config.yaml
num_hidden_layers: 11
hidden_size: 96
num_attention_heads: 3
num_key_value_heads: 3
head_dim: 32
intermediate_size: 384
vocab_size: 2048
hidden_act: "gelu"
norm: "layernorm"
norm_place: "pre"
norm_eps: 1e-05
positions: "learned"
qk_norm: false
attn_scale: 0.177
bias: "none"
tie_word_embeddings: true
parallel_block: true
init: "normal"
init_std_qkv: 0.0152
init_std_o: 0.00323
init_std_up: 0.0152
init_std_down: 0.00323
optimizer: "soap_variant"
learning_rate: 0.00495
beta1: 0.95
beta2: 0.95
weight_decay: 0.15
lr_head: 0.00909
max_grad_norm: 1.0
warmup_steps: 200
schedule: "cos"
final_lr_fraction: 0.03
batch_tokens: [16384, 32768, 49152]
max_seq_len: 1024
doc_mask: true
train_tokens: 91790000
max_steps: 2851
dataset: "wikipedia_en"
Each number is 500 + 25 x the weight over its row's rms, rounded and kept within 0 to 999. Layers, rows and columns count from 0. Numbers have three digits each. The size before them is the row's rms in percent of the matrix's.

# layer 6 MLP up, 384x96, rms 0.148, rows 106-171, columns 0-47
105:475466526496516530466464459513487488485541536519496457462473553502499493504498452519489511479512514521500536508504531488499494526496530488513492
099:507527520492502456491465486498485495504518509504471514525516473511549508531475490515485522455529539526457490510443521517524490486509576472471469
125:448478480441489498499507558494512515441512484492497479505455517545493494531531524481509494469578497446493497494499537521494465489452490484524501
096:555472490477543516493526507470485505507480513485545491494491480486508517549477505487498503516517502515509539471505505465474458534470490529460482
097:484502500489558485506529497443511476487531487503517518533528470522532531488496533508508520527489489516466528473501511502487495485450542478510515
100:488471540504516550516499509454496504515509518521518456475535492533504521522498541517476500486519476477510464479534506552477518480478529481487510
108:456523454504490533528508504481502517506516530539506446479479515500518469480482479496465527481512489449516497455507500498423497504494454490486492
089:511499487545487489523482511454505515486448528481513480505475492501499531516528497545504464470487489463496494491496528522460496506507505531558509
090:447517486488454467489474486512454477514541488481467491517487510490502499568526508526516479525515504487464505513500497453549465510483473524468473
055:514521522539531537508485485497489497445451536522458526513488505525503561494493496507538505524514515503459462504446501508487482513452493465469457
099:509485473492509499488521487496460484472508507456478508496496499472467473493522525494501555539472484484526475535475491531473468499536515500533504
091:584493500526474472529455503478479525527510487481507491490502484520477508518474453480470486537484507490479546487474485493493479493514523467480495
102:517485521499497518524515506510517527489528487526507502456453564492525520464502486489588482505457491491510505526492504525475508529503500495510483
101:517503474497521491497435497511483509507476495519529499489520522466458469480539467478503502500505498502500486471579519480529465508503459518458476
084:512523501520525486510500518466417573506556531518494471491493479504484471510491515533505536510483496491491505545502510503489483491450490486506528
096:498510500475495543470475519502520487497555502539526505539494473556533486512482484556477500425507555509453489470518492454496507488480518495497495
101:511485478466467506530447503524504501523468503531532531515500499491510530498483475495508532507484531494494520520458490501489490511479488528504497
101:507479484510518516493494466509472516491496544502542527476533506473429456475512493502503486495483515460485504516539473497482525520509472531490494
103:520494552479556476503455491484505480485531501475509475482491516485471490469490500511505493509551452484495551491501478494504543510508491483524465
118:527507516485509521512478520476458530524504517521515464508489512495545506492470486449499477469536498511525498502492496535541490515533514473490502
090:499499512444501492493496502552507536422480521528497495490497506553531474471459502505472507488467484527477465496505505513507512496517534521486455
102:467481470486467538510449514495490543528486498521528464489498522475539508515515511494460530502475507486452487539521481498440474502494521505489537
115:489446503508504525503509527484477498447504506551513518496473514510493448530511527470477497512552493494503484482456498493485514490490519505515459
079:483517491493499489458476497525441483462522499497514516485513510463501517495510443481501489443493534482539507543479513553502481520467509450492452
115:486483519505489505545495533465500489501527495483476474520507465538490496496503524486495502566504577531496507457484494523454532498474499499474508
119:448456518508480484509550438529515526483488526486514479457497485521468492477480572522517489514526507506509519518505490481496471520472515494473488
086:450482530503507512461499498490520505521485536499501461494540515477514483523516532542545511480456512492508515503480505504467497523477479478512511
101:514530550477477474509528482459462552476534478502563481519457488486491486496537537477505512536492493472510488497498500448545474521475517484499458
094:500491544487489562469465515498498534500512489491522465499480467494495490529515491470491509502413511495511463514530517469497512529481457472509473
100:443476522473510520484527475497478496482511528522492441529479540476552506493523496509540495512512506494452510477501513472517480486500555494511505
085:469504503552528514478477462493525462460543492525508489518494507468518459470469515527568519458442515499467515506442498534496490510503527495520528
095:506489470505523470503475499537499517484499560517505488479502532550529495466505480512535462529488475488513475504525533452491495504475531495514512
121:515528503533482484513523557484486546462484523517494485568489499515514480464543484501487489508526481514487513518515474486510502495515490501476500
093:462499483493484496530492521539461514466485531484518490445511470446452482468490490500489504504499496514510517495463521484454452495545480500508485
106:505501520524497471516493451497480504495509495498505467510499522530499478472549550508530538537494502521520512521484469475503537470499478477521486
093:495498484472563479499467493494476508477485496524524484490492501504520519451536497500451491490495484516504484494493461498503553492545494488480558
088:485528540477514496551442520498494496496485477453531543491513502456481530482546501513519468454495508513492554461508472493530466489540529534438513
120:525457549486497501496501516527501514519481466489506485461514520512471450523506534497518513480490551477532512476526499509487480502533456474470498
111:449469483486450470501489496481508506500525498499460469446509507526519443486539513558502493490539508523502480501495543488481543479503482489480470
106:532485532487495496505515488490474462474495531530576479504508497497521502509554460488538538502502497477544514485480542496469501526498466515442473
090:522497475481527489497459502497498514510448490540561511526489477480459506499542495523523522497506502526491464474487506519488467538530480500480486
101:465490524514498538464462491503486518487490534491562495540493520457507516528504487493452474531481563486518489491511529474487528518495510509532472
074:479503543488480549543527531557565473512561515505471518483536503487483472483511505516520461518508530518512523503495510484510481539524555501506505
085:529467542494520533526513478452470507533480499514475495512474459531509505514552562479506497479496474501492508483461501509511517521520515492518503
093:514483501504478466526517492498503526504489475485508518507504543485471510544471485510485474539549530547478488487446501504528429521543524480528487
101:477492462485490517472493516514508475475474509483531509512489459457491517464513497499534491481501501459485524549536470486507509495512540530477485
094:479484519489513473507457481529465495506549504461560516461480516512447463449459533476508495494501467524471515501499477501537485510493463478494548
093:495456515485501482537540509510513504524527525509511551530474472498541473464491490499475468515519498464460527512512532465463512507491444522484509
094:495500533467505499514484526509466504522485535486497513462478491533456541538481503526542508484498529521537498516496541514540486498482452514534485
088:475502489478486522474508447477489519495503487507509478513509531501476487468483460475500445497475514518509449494471522442544502518492525488504483
095:507530516492495525519506501468472507504505513508499490518468494527464523497518464542476448527546493516497502471513469529548495526473506499486546
117:515503512498502513519484500485490481500467505460529457462473490484483516497506510480482459498496496558509585497498479510484482511526498507454539
101:449456508488472502493516492516532479512493496504506514473516510515500512505491531484448532531490486446518480527506520487481485515466466506477491
089:417506520501498535516477490494480471522528495495471543562541493541482483482469505526455544526508504499499561539526488509511488514438479495497450
085:473488512495481502536503518544512473443500455521529486484505504480464497506494496484491476532524504525526457491490508494488516494542487530500473
087:541523462456494495484478478474539521474484493527536498508494562520505485467519487509458509473494540492471479508463491499467527522477479516520535
116:514471531480507522485491517488494475529538503539553452496486511496485488517513548453429476512538499488509470483519465493482498506443473504501517
110:479530525484461528495479524488474497468509479505515515522474530502490520482473491493509514484489471530492530527516506508482540514473498488434517
098:469537504485470506506458509435517503496551470423505523514502531513501492507496503512549497521512514486505506498506488534513497496523514490487543
095:471518526483508495483513477526487479470502456509506489486515523503500531510551505479482479517507509485487439488447491531510543506465527455479509
086:456527464511462504495544464522529532467529527515502566524507504489483492514481486516488544442457474549535470520528470474502504492505511469482468
096:513513505483526498482470495463468471533496520514518508466516484515494490492488548511486496512465506509495554462537474503486496504493491487505492
094:530459491501444528494526465453499474504486495488536497482480474510518439466496495507494508503476503496563522519499532501479512518493460496499465
088:484499538511494473542487526518476506476540488510488474499476470499506518510501510471492533509485494564483472476461510484470507507515498517514507
090:500496504495491526499535489517501475475513497537525547499505550489489491498486498463490529521480513554528505522538501521498489514481500555508454
103:491506495497511479517507532484448506476470531490502484486522515520471519471474481511491492485464519488510478510469494559492551540491525437482512
# layer 6 MLP down (transposed), 384x96, rms 0.143, rows 106-171, columns 0-47
113:511570480510506491493452514529497477486492468473534496476479467490498514493518532517527523520519576513525541484479502479515508514517459529502499
098:524493540502477455491545469480520491500508508513510518509485521501532468486490509456483545512526454481487495507538464490481529559464522444536475
111:479487497492499486553547479490490424512507461482542510517545504474456488499505474521516521467507520472503459459493507483511492502495491497493505
092:476502527487493503457500517509518497503487511535493439490506470519472523529482541496489486508555505496504454541474520515485532509478509482478498
087:491495519511480540474572480503510523485498494530512532509517485527486474512494499509530495553540506483526507504530495494465532579512506480523515
102:526483506517499455508467451528496531505538508503508498472508483501485488526489415461492552494482535481495497472473485517497485476509498541513474
113:534506489485521464483501492519433510473503495480495510498492496499483526469493482528499505482512530499502504444567511479514513463537497501486496
070:481506506510472442542491463498501474471524523487486469515478506506485520429480497473467507527464491500528436511523529526516519508529517447496499
082:523505467517492546495530461523508473505498493483517458508527489530483490461470542496539447531526512481547505456453472513472494536540521464531509
104:532514546520526537505487484479522540508454478462490492519488519488486503460536495494522513460529514509500497508494486492481461435470509528479493
081:473439505520511455494516511478513451491521532493473477494474519499477490465515511473491515493467481466486448496528496510488526534507536508469545
083:482507489496452500503507482438483500526496489518489472488488525519504448492513544464463468487524510482516511535497474498466491461514477515525508
108:482509501503521482497484467507518511490503522467480518496500518538528487475477540431490496482503499513500530520494480517509536518483534487473533
100:497529509547517544533514477529525488533491509497514443505466466463479491554486513497483475491486488523495512513531442503510470516492510499511504
074:493497500489511461490474498517560487486495471534517488516490497510539465471498555523484474470536521494486482487465498524521501509523491465520520
098:524467499542473485514485487459551482502473526564492515508496543510460522470542514470489462491478509468523475514509477512517507501509522466533554
084:513501523498489505525482515482524455525537510507441462493477522508482505510498493470491498448500506484443440506552518463474507499524488517534506
100:505482516501479513521528486531457521476506453487483518493463501452533487558533477477509517523494495501536501503498485493493487466482519456471476
103:508495527474493521498550497500502455510479476521485510543524530514508476498508532472512519477520469500465546536496494507516522461485505483569489
116:504494504496494492484550506539525478507531458493485476495508495501504463456490486498510547492514455458481501527437537498470485500447492512538471
092:491514498488514482506503511504483496434482461530506507544505528486494472453541530482492494529488519522544471495488464505493541508536411475528476
114:491488520554487485463490552498524463527477483492485513488504513478491530490477524480493538499524467524501468501485506530530490481521567483503462
119:473481515463513470506457473487501528471532520480480461518498470513495502489480478500511474475482517566470517483501520514490510493519496532463490
092:537494515516482464530505490493488489547484503507519498524506471496533460538480544486516498526509478492448569468497484469485520530472511525552539
112:519504470540496495484502490494495525510480511493480510507501504481536519466514439463473479462458433538485489552465503559511512535497551492529516
102:508496489485491522504538551460504480494446509480506510543482547493482542521529521492469482531515508454516487476506500546536476491509485477489494
082:504457519491477481481491487485500461499493503503512501473487478489479514502478415524545512451515503438493488485521515516512486508523493486572569
102:504532475538506471482483506519542499512490487524515467484521475483502560480490546485516503453456463470482526484458473501510565485483485494485484
088:457510481516535514499503501529554503482510492492431537470484531499520496487505480471492483517495489512505504511517496564529532491521524460490494
108:490480496493504510497521462583550475483458491498481499443503471488524482491481517519530501498540535494466463485479526543480508509494496494475522
080:503463508474483465506487492518472450506505478485462471518482474533486488498472458478480460455487474481488471442555480501507490475530511515513477
092:518511469527482503539486522474486488514476501487548514520519491469474473491483525513488560487484511506538470477507539472567482465508491508500454
103:465512480549479495488530552494515505520494494452503460538506516498494487518474479468534532487473453479481467492504502543550497475489537495550505
071:520491480505536500481499476496526467482530503570514504546488459533524526480479509456472475512521516476500512491465536508501526507486456511512509
099:517486519503460513552504476489519490512480504503499528536526497466519509459500501503481561471497503505516487523479539471480501530469498534542540
097:511516498479496533516555539505536479490477448522530530522483512497500530500526495498470519517515514473529521488498491505499513497508523508480484
103:484474486536482472513530548530484499548501481503540490512529499523529486525476500518471551482498502533514509527521479496538488472507516510504512
131:526491556522530513502477477540500475487511515504487480506508458494510523488480500485504482499538455544527466472507467459503504523504472501510499
110:531488517472488489518521482466423500477474495524535508501496504493514492453480504488538464528506487533503534525547500441513501492514517474484463
117:482494466534487471448516523502490479493488511506506481511498517489511541486497494463478484495480480482507502481487515481501489479485487503548495
083:482459459485465517502480500500523487496505530508488518504484527535538486479477526524463545493449500472488515513526497526519538443531511512475484
104:474489510498493521508527490500511490495470493526505517453495491522520502495503503533569511498529483508479455519500477516495490485465473475465535
086:475520517497486504474502494467481488542541494497526526517462468493559526512491533499479482529549478494505508515501515527487506525489483511496533
091:506489512493536510523496497533508464463484483510520495526485514541447499514511534550511499503490524471505548529519512535486524481500519454521471
091:483548497483517487474473515508530507477514512539518509497504545527519503452534499480573484482503521493480503520521479485480494451529490473480520
102:536520499478497551441496525446474469495481520502505476495531524503499516487496501512531495487497491490509526482492525512459484462468502454546508
104:527490515481522476483465491483548513548489517441513536533474466469502505496468513453498470475482511493495465531512466523492459504475506536493480
092:481509465502541514504444546534521522499496514528499464492505521534495551547512516532516506540505521511538474502531491508516470498509573497508486
074:501491461512471466477494466490517501505559497541485439518460513518543503485491513478499511515485498485466486496494508545500523496483465510556492
087:495500499490494475507481465506518536537515471485527520502488442506524512522484516470528520489483497525508544485499501501501519506494537480521467
069:504456492487485501474499465521515500465491462547484463482504487529517462455539499472482497505475511493476483488534529494498549551496482482488548
111:501470558489465522471534503463493477494483518536548521563536511520464508488490504519551569502500520517536494499506543502489500501492500451558533
112:489491507498472539520494492490484442480517486535507484516552492492505510499498483494524503464509505487502524483529471537520501472491528517513430
084:494567498492499514512477447551493507497455507491551506501507485493528465545473502521530489494505554511536521480516448527485524503488474488461497
084:489497520512533500478467484494490546519509495502533499454523522531506439495475544518501486506470496499519492492506452496512531487486474508532530
081:476502530478511538507477559511475465548472473470520488514495495498468462502522525526528512534567506503497521467505541493479485487504479511491549
117:510515531494495495493499467493513499515497527506517509493486489529502537505503537453477540482524482498490529528540499496536481465495516517460524
134:492530485525452504544480522476537497540522517461483516506532512521484492486471525466482520481521503543534477484500515534496438508502500526529525
108:479484490496458478515445514473519500490532460502472511472495493497503523496484479468449572530442528463481478499480488498506488477508468511508521
096:502537465504509509483512516487498554511492539455488475468504488499476496485502497483471525469500492507493504485452514516504545487476468477537504
097:510495529492492441501491522473478488511519480525477486509486514483500486501524488506477495495486513484493519482524525453477512498509503505519551
101:550504477494523504501485489499530513491468467546519515477485475536525528526465484464531493530540456507499500508493492468504499536588518508483493
098:477542516547546475459496481499496559476514477505523498532503514505491495535466481561463478588476515499521499501489484531487479500492480513493492
094:534494484500460485503477489515503499494502510485546510456487486486530485487512517519520494497483473497498576468522477550525528525522469465555512
085:457499457497511486485494470510483478475522515502460501495453494492461507513470503493458527565543469491499457486495516468482480510482477499512464
108:447508510561471487455514513533520507479498512485511459485525483511484503492526479505501521522485484484498501491516517495473528481523488493509475